Part of a small language model's weights: a variant of SOAP for these matrices.
Each number is 128 + 32 x the weight over its row's rms, rounded and kept within 0 to 255. Layers, rows and columns count from 0. Numbers have three digits each. The size before them is the row's rms in percent of the matrix's.

# k: layer 8 attention key, 64x128, rms 0.058, rows 56-63, columns 0-63
# q: layer 8 attention query, 128x128, rms 0.0581, rows 57-63,121-127, columns 0-63
# v: layer 8 attention value, 64x128, rms 0.0573, rows 0-23, columns 0-63
# o: layer 8 attention output (transposed), 128x128, rms 0.0714, rows 0-23,64-86, columns 0-63
k56 109:166131148114084166120122135160130099106068131124121151118115184127187145123119127118058168122159162123151153126109105098092115141113068116093111140145110145100098164118082136128094110100103125
q57 098:123153123149199102150179090105173108144082176119152160106191123112106125092143151101144102138185123147118083151096144138136110170115121087163125123108094100144173189125068115158122107103159118
q121 123:140158115093119156130109081117154133094085171153086146144085207082129120137137117099063068051109155146048157162115118147104115162065121117094166107161112088111133129162136163128186123109116158
k57 115:142117091120112138102138110164053136120121140089113124194128125079109127202151067057138103108146160164093116116159123128110128108125102160141098150070081143099090081159120097207151072122105133
q58 081:156116116144120149073130086146129126147107177119126185097137132121077126128105101170184112123111097080206049152147112097135119135154133125165147136119139173078091157191087146121104166170100110
q122 108:103080110143134180135160148087099118107159134085131118101184126154124134143165108155127113110213128159168124072171206146082132108127134097165176104157195132076070154124104119050089098138126197
k58 104:121102147107149109161169134150084165052094082096124142148183129134118050078136116175122114079163146169120090073123136102127153112085126046137084066155196145139099188103129096110102077105164099
q59 111:173164082091138130106105096109138145066160171072131097164181129105093134103073166135146118170098148119123136137152129094100094060109102107121161147142084156138172122168142076142155080100136088
q123 109:178145095121079169105108045132170095137104106114067174220127097116078045118128119116130092105093131167164126131121155131098160107123170188115116110141149135106122107190122167133130097144106104
k59 108:142182143169120145097153125146129175118092113118098207120116121125180152066167081069072170127089106103113129172165068131095112178169103123191104119122160137039099155105174161099171172082115153
q60 106:141086134178157131108137129158231134200190157122079132111093125162146137150215117059182148094134138113076117135169116131206166139107127194153151120112140090167145132131141129153121118143163108
q124 118:162105114113116125134166142135204146166114134161116114136122130205099138141149101129179130058125120133126114136143091119145167138160179118140157149127152142069102175177174061156176115151148126
k60 111:175155127135138187106162123085142115163106146157163192085159129133063108161117166101167138043136134127155144160117118091149124149201134199151109151108134134199122136202141138119154121156158192
q61 091:122176088145117115101120110091168196129152231188165208149093117139112127140098143098115091156133077139169155092150117149101169138129092150106069197121140122127153159109184151183128149101134129
q125 120:078083148137144151082130130116191112121058177143099139133136151181150129101147112137129128129151197135135130129054123154135165147151162156129165123064147048069095061171113114169110089134149127
k61 113:102151125129138165117136065122172116147079130147117106173169154159095146134119124138206099130107096096102125092119104128163125211156115168127138164112083157099112133155183128173161114169167145
q62 085:130111140168064117087069144152087163112136078149155106194124176124115102189095118153115095108130149125179139127074148142133161108131125144116098105128116098187037076162106126087122090060127115
q126 109:151139094158136141128134193141082088106080141099104161097133174125101119138150137161079147111068151111117085121164155101098165140117171104050102155160192135135109112136137153134194113166059200
k62 102:174128130113136138195108152145091116148078140154137135075136114129131134158100114101122180136036195196124113154120092123095133087148154125116129108190158158086098110057139132119153124183160123
q63 100:122129151072120120104129139093144089119163123124162117147119083136171153149147138109078105126064119071093125128133161128123142136113107127146141160126083140151121060083133141156126130128120160
q127 106:149079176180119098099113124101134115130121178149159133124122067107176160165135140140147099080079127096116182123137162139171144112082142114145096076174160091128101104130114122117159135157141147
k63 104:153045143157126079145060156156123074109136118089151085140131101129138175095141088098139109074101130108137130122114147140184188116152141101107072141160127138140140109135138159065138124144130097
v0 106:085131131101148162078199082150137188100101147144135141200126153167140117166105114113088121138132073179107149221143097030172133097123138138130120124134137160118122102148140133139149127088198162
o0 105:101133128065153128091165082113112140109145133037119078142150140127193135089179111138149139111102160178130073182111145137069103135134148111178165116080080157056130145117166111145156099152155127
o64 117:170140129145141123107090171118156135115111133145143198165163171077057092103119082099133144117191127099118130084187088160166128118119088126102173151145138056144155135141130085160148143089101117
v1 095:151144143127118146021111130147109138152177097158107129091166093140145079169147137159105188175156114085154130113165103128123100133148098088146139159073135176135118147142104082173106198130069157
o1 082:135130117135106119087128175139161119097116125150177121149145110176076182096106135173140173126196134142100158071161123108128146088142149115093137147133158207169154085196165133096055083115140118
o65 109:163094168150165158121095127174086145112121125140121106121068154070160113106116116151149101163115122134142113196122130123088122140111080117240126144181145123058137118095114167122131145100150142
v2 107:061056190125150115152080153082098148105132115108125111132087123165122153205165082133127143150086133118167120086093133113127099136166148122122180073162117168180150123142129132123109087085117142
o2 097:084062139146106080186121176156095112136099150157081133094144121145127126154072107171107104177088104154115059172113100138141190061121128107126112108121159178148121160182109185103117132116180070
o66 122:132192143119115143112128080148182115137168097100209133146165108132117111077132083125095119075127137114118145116212114140123141095135095125101100120163118102134109046095169147118147100152069107
v3 095:155122112107137126132158129125142053151085187090160112112140177144176158093108114129108145174145042102180095127155118085116164155157205134126119140100121109173161177117143070096093173164152124
o3 100:112109130122154143125089173086135086132156136170133167060192150125108152105082164116077159192219091183154165182146113139164147155143106196112127113093152087180168131117165122128150117131168100
o67 105:156155109168074171109111087149093139119103129110142148145118085127144147132159194093120122113092150136166126116150138174187139123130138100083105103220101121112066122135098163138139124132113191
v4 107:150181168105079174174186133128128165073164108168132134107161179094141136155133083151097091126118126188151150154148122088101148181108165165155121123109109124183180139174178163117132105119098161
o4 094:145074099143174107088150153108088138135089182092085138123114095169143157141150132197171159137054119101108100105153116118136130084099139138096117065150147175106106164081132122095193096117102148
o68 118:119114144152116101161162117148117127147142130071138115101132128110142087139085108141089108123096135078115137109081175161133138107148120115099164164064103053140136109152135161161076126157134183
v5 099:112171168140101125161143042073126079134132098136095049106125078094110162102104130134133142108133159135144146107120154152066133057143123133094125129117079151181143148123097141126139125180158136
o5 093:183186130161109121112155139123135186136092097147148130113135131122147145130152144131134110135130119109093170149058021093140180188163149140107145081171157182142103096112087068167085155160105131
o69 105:126103083073122140102133156165098143114138138137079131116087132126145104135128134168129078096074125148138135089166188135146091094081104114161132159096117167101069168191088185135125105102103113
v6 102:178149058107143135143111104136148173140109119162155144145135156055153119129095153158066132102149116119077130145178111131167093139151171064163119149145127056115176072113138131154087165132131174
o6 084:130137129088113134185148155174144191125121147128112117106125081164089101133107087153139105123063099107137145059126184074082083134142129105139165174100099140083141122122156056098123104107134135
o70 106:112133139105133135057128159119118132143113129139218127140172164097120183185129137068110130105138147150124131171100089159145116078122104125121125134177138127131129138077129154088143171160081106
v7 098:134184150103124110189069063111152123073101105131142187127080141170134160099099162105140136184137143107131157106164080117166100112074090174118141203112134139117185162070093165118169068153074127
o7 095:100138120118100174152190094128174096137076153172142123164115107140130125123190138141202134123150070123127133158111122126109209153104097084145139140150164150132142185175159153098140092077111092
o71 104:150101119128076137079087133169063139177129105124156151120115117107118058126100077124083157097193117172083134088127158118128127122173184128105142086156139139151078067135090115152147147114168125
v8 098:118090186139116074089121089210162122100165158163145129094137204087094125150056142168107115139096061174182122118148090098119109126131133132171155125117117115137160105129039119142200124110133141
o8 084:063032115123100148102068167081098116124125125092149148123139097095096060164068116145088077078148119121145197082153133123138169152153121159176083112087109091145093140157199144142097179171168127
o72 116:148209090109155124129146114127157117134104132159115139115123159096060111099156153135144153166110199098100137144130156135121081095105099096070171191183162109086110119127059135125129117079078148
v9 084:079110147141065117116095132110163170161156148121092146109078129108140113134104137145112095108078117115153147150153103086092197131118157088145165167147209096193155073164101099122132163131197169
o9 091:144121083100184197112124192093123153170131174123114125124109113125160132138127139099162114158094163158131134123253081100172110079170129089117091105127156092119162106074167074125148136142123157
o73 087:082188136131133107103101111142081096096150082119122165101157139130117107086153117138137137127122106150156108108097192160065136152097165115105139104180091129103179159143113134118138168121092112
v10 105:146160128128138116116096118115135123115135103096132179151139125157107110141113179103125142127151106073139104100114127133160132121137126061093155160126083162071039171117128155120152187134082100
o10 095:136097131115147123143164090143148111116116122136155152158106082192152149090111167128145082118202098147108168125084186137118180143063124109136152161138119138165091169145104093117152125049116130
o74 101:136161113157148175129103142161124132130068101101087131068153177086071132127099131090085187105112122119138076163141065115137131154196135129159165100105111160076184117153138045158125136171142133
v11 096:112158111156101116078157213138087080114151164145129143133180132161165105121108060141181087149171134113089123112122134162171136096087086081102157131095114130099176104170107102178113134121110116
o11 092:135128096095154126089111138129157191115178105124140068165152166036156077135098182158202174147162142094090153143094187148135166128126152098160093144088090105155108072156089086100125111113106087
o75 098:116110120151114140143163153104183149120078168148098144033080055181145132142162106121091175119172146180143089103140126152159170092118145184135167090109116132130169153109104157073128110178128123
v12 104:074158112126125185135109089146174093085175155131137122107114092079079157148167168155070141183088076171179155091183150108119137165211117090141122126146140124156129135068139134143065079118076090
o12 088:128140116120128177175121056090112080105073146106122142058102136175181146147100181073130107169076128098151183114117068096113122127146105134088153213185126123122144058124136111140136122088137074
o76 116:181109133120133100127154161104126196100147092114119112146129173083133107146143152134141112093159158121061096160116166115101114117123148146171130103136145137157139145126155131130105142169165189
v13 105:161143097145212147143131108126074138166117093159065164148127106123118088110097113152163087140152096125142136163032076085116118139135116182126071137171124156115088052089165147114082150088125126
o13 098:117153120170110116142172121152093158126160142169084126106060110112143132154144124119110057101154095095131097169095097099093140178075126085113113106161109143130076146126100120131077130077090107
o77 113:089093135164128131148110166139148106071108118103131116137180148081149149142141041091141234110126159150183130120108191173116160085173131157198145126114139117132171130126141127115198171172160136
v14 107:179152117101163143119131090140092110100147112140104115124146150183144120136163172158091087121086136175183194134065147188111124106084156079165122166135190133095080114126117081180097124084118127
o14 091:121190134117144139044132136106158107149090107159117168105094068105100145137169141111070099136124171085126135112186090148106153134074152101090149146073119117099120121154202128184151133127075125
o78 115:130109150143100108150150118106136132116138181122157139144132171066177143080084087117165142134148081105084065137106134154146168131151082116124123071115133117124116159104034116099147125158154087
v15 101:140123136122164076098184127101150087152137077118118127112161127125094098097164125088195129094063165138118138101167086113147147093091066173150142145126170156087085141120100059220148110118152164
o15 098:178135129110122165111180098118121071152126115108145096149114119111151174125090157181150129137111171109138181129129148117087080150110122116146129096193128135084161160037124139107146154132147102
o79 104:131139157178127084174058145190139149159137136157126114105095125138151150155116123137136114202146077141152134120101146121143165099175156167136135133117084143174111082181133176140138108040084112
v16 102:114174165092136090064129135113186113169126115090114162161091173151155133123100128199125123068150137171170117176124189112105096091097134118089163111099151127039109130171125070148181095132116115
o16 089:075131122060135158096142143148130139113096138065107045130107128096113133126195139128131155117137149172078145104112140147048153101059105123121152103112150151089128149079093132091118137129104123
o80 110:143161136143133104137124063147090131099149130207158190126147110127146139142109154132155103170111091115210093168129130159166172149134161131140071177159153110110097134176106135134077134124080108
v17 092:131159084102064114098101098126118180116116160150113080124107169155129141121185107108104149128095141071113112146163130173095057180151168125146058109133161087094126124157193155161168137144131127
o17 081:084104192127144094153173135069158143182143143131152102085115094086124094160143085151108110112104176148115105067114122118132107101154098177146132151155133145061108151146141159144141140191095148
o81 109:158118137118106172124158147193145150065071096112132135171112119167159128061119189160147130173159137139120149133135155123168148139072122087128131085100126126154074126151066124152117099115165126
v18 110:133163181169083107132142086089092115133140087138116114197183122184112175102080060144171146164137112121074134135171149106150133126127131149149124127152134145124187089088125129081123142172118100
o18 096:086072072105127099200116124152104136136083129144089185136127179097138106101239040141183112160161114148134119118126080114117162114146158148176095130131135109115105135212075167145098112161119080
o82 118:141157207160095132101111149149121156128175170126128096116132071163172165170023178077102100108149096175154151130112148157097108111053116102113147121129121173131161185080130112099189127110158169
v19 102:147215131146159154218161145122118127097063138120164146176101086096126140128154146135099165128144121192140117156109141158179161126155106132136143107123134116064129100150132158199147098152135148
o19 091:128148157106131160146176145207122098094125139162124034118157114157079163160149125079157103184086149138076109136099120103057097134083134085136194131080108195080148135139111045110101120111135158
o83 105:107094136118105127094104161117176122209121115147162130087156125094164162080114137136131170094155160094162130076125148077198140109167106110073103214174108122190078150086144097126117083139114147
v20 094:098160134143175099170192096158140104092114111145123182094156117127117119157153102158182131171112136199104181142164144156132123156153113077127170154115104137118086160153167083124110144109114097
o20 081:113166138134072097054110097177128152190102084110146139149164139174155146187169176122158154162147135143129125145160167066111081126143154071082100151131116133151123120165100121130104090130095146
o84 113:130121141116138134174146208137094120085157177122185057085098120080123179121123098118102108159060102113198133169108097145113127098155118184171151096112109146121130180139151150093106134145163153
v21 104:145187130150169140168158195120107141103152111140149082115170163148110136138140109128153112138172094111224126165127197162080089112145143098106137084171121148084133084103169159108138171101126172
o21 093:158102074136138090126099140164063114212099083162152130142108098163076137107125173183129078122143154152099136160103069126127106151108160113103117093165103142145072111137130048124136081093099114
o85 107:132145149152116081110154066143161123127176183130070122135128125099184121133130117130140121153055119128154128090117121130090152108116071048108143171054139168072207111172148206185134117136113142
v22 103:092114164141129110115138070073074120127154150141173086120075104143109149108101185130110114120094093122110138113195098128106078191151115128126118151126094183131151088139221104144105142169140094
o22 100:091104115105099167163106082085173063104156079143095180123135107170131152099126131123160090049145102056074144121150142123103178135131117149111118093160198121099144127106177146118129124122109059
o86 109:101138113130163122179204199188125156112135112103132056127117146108125076122184083135139114129082170138137123126077127124168091099056107114154133152082072116179096139099092141129076133115120128
v23 100:162187126088092060111080133159110105204182151110093125145137092121088123122129108052154141150146163160143112077100097167103150127102125109111107138121114142190138111141148076121146181146104110
o23 087:125103128088176102143127127132162114224184140115079128171132126119085089092131070121121186089180107114105127123123106042134085144152133073096203099118133111104122151175091085139125141116148128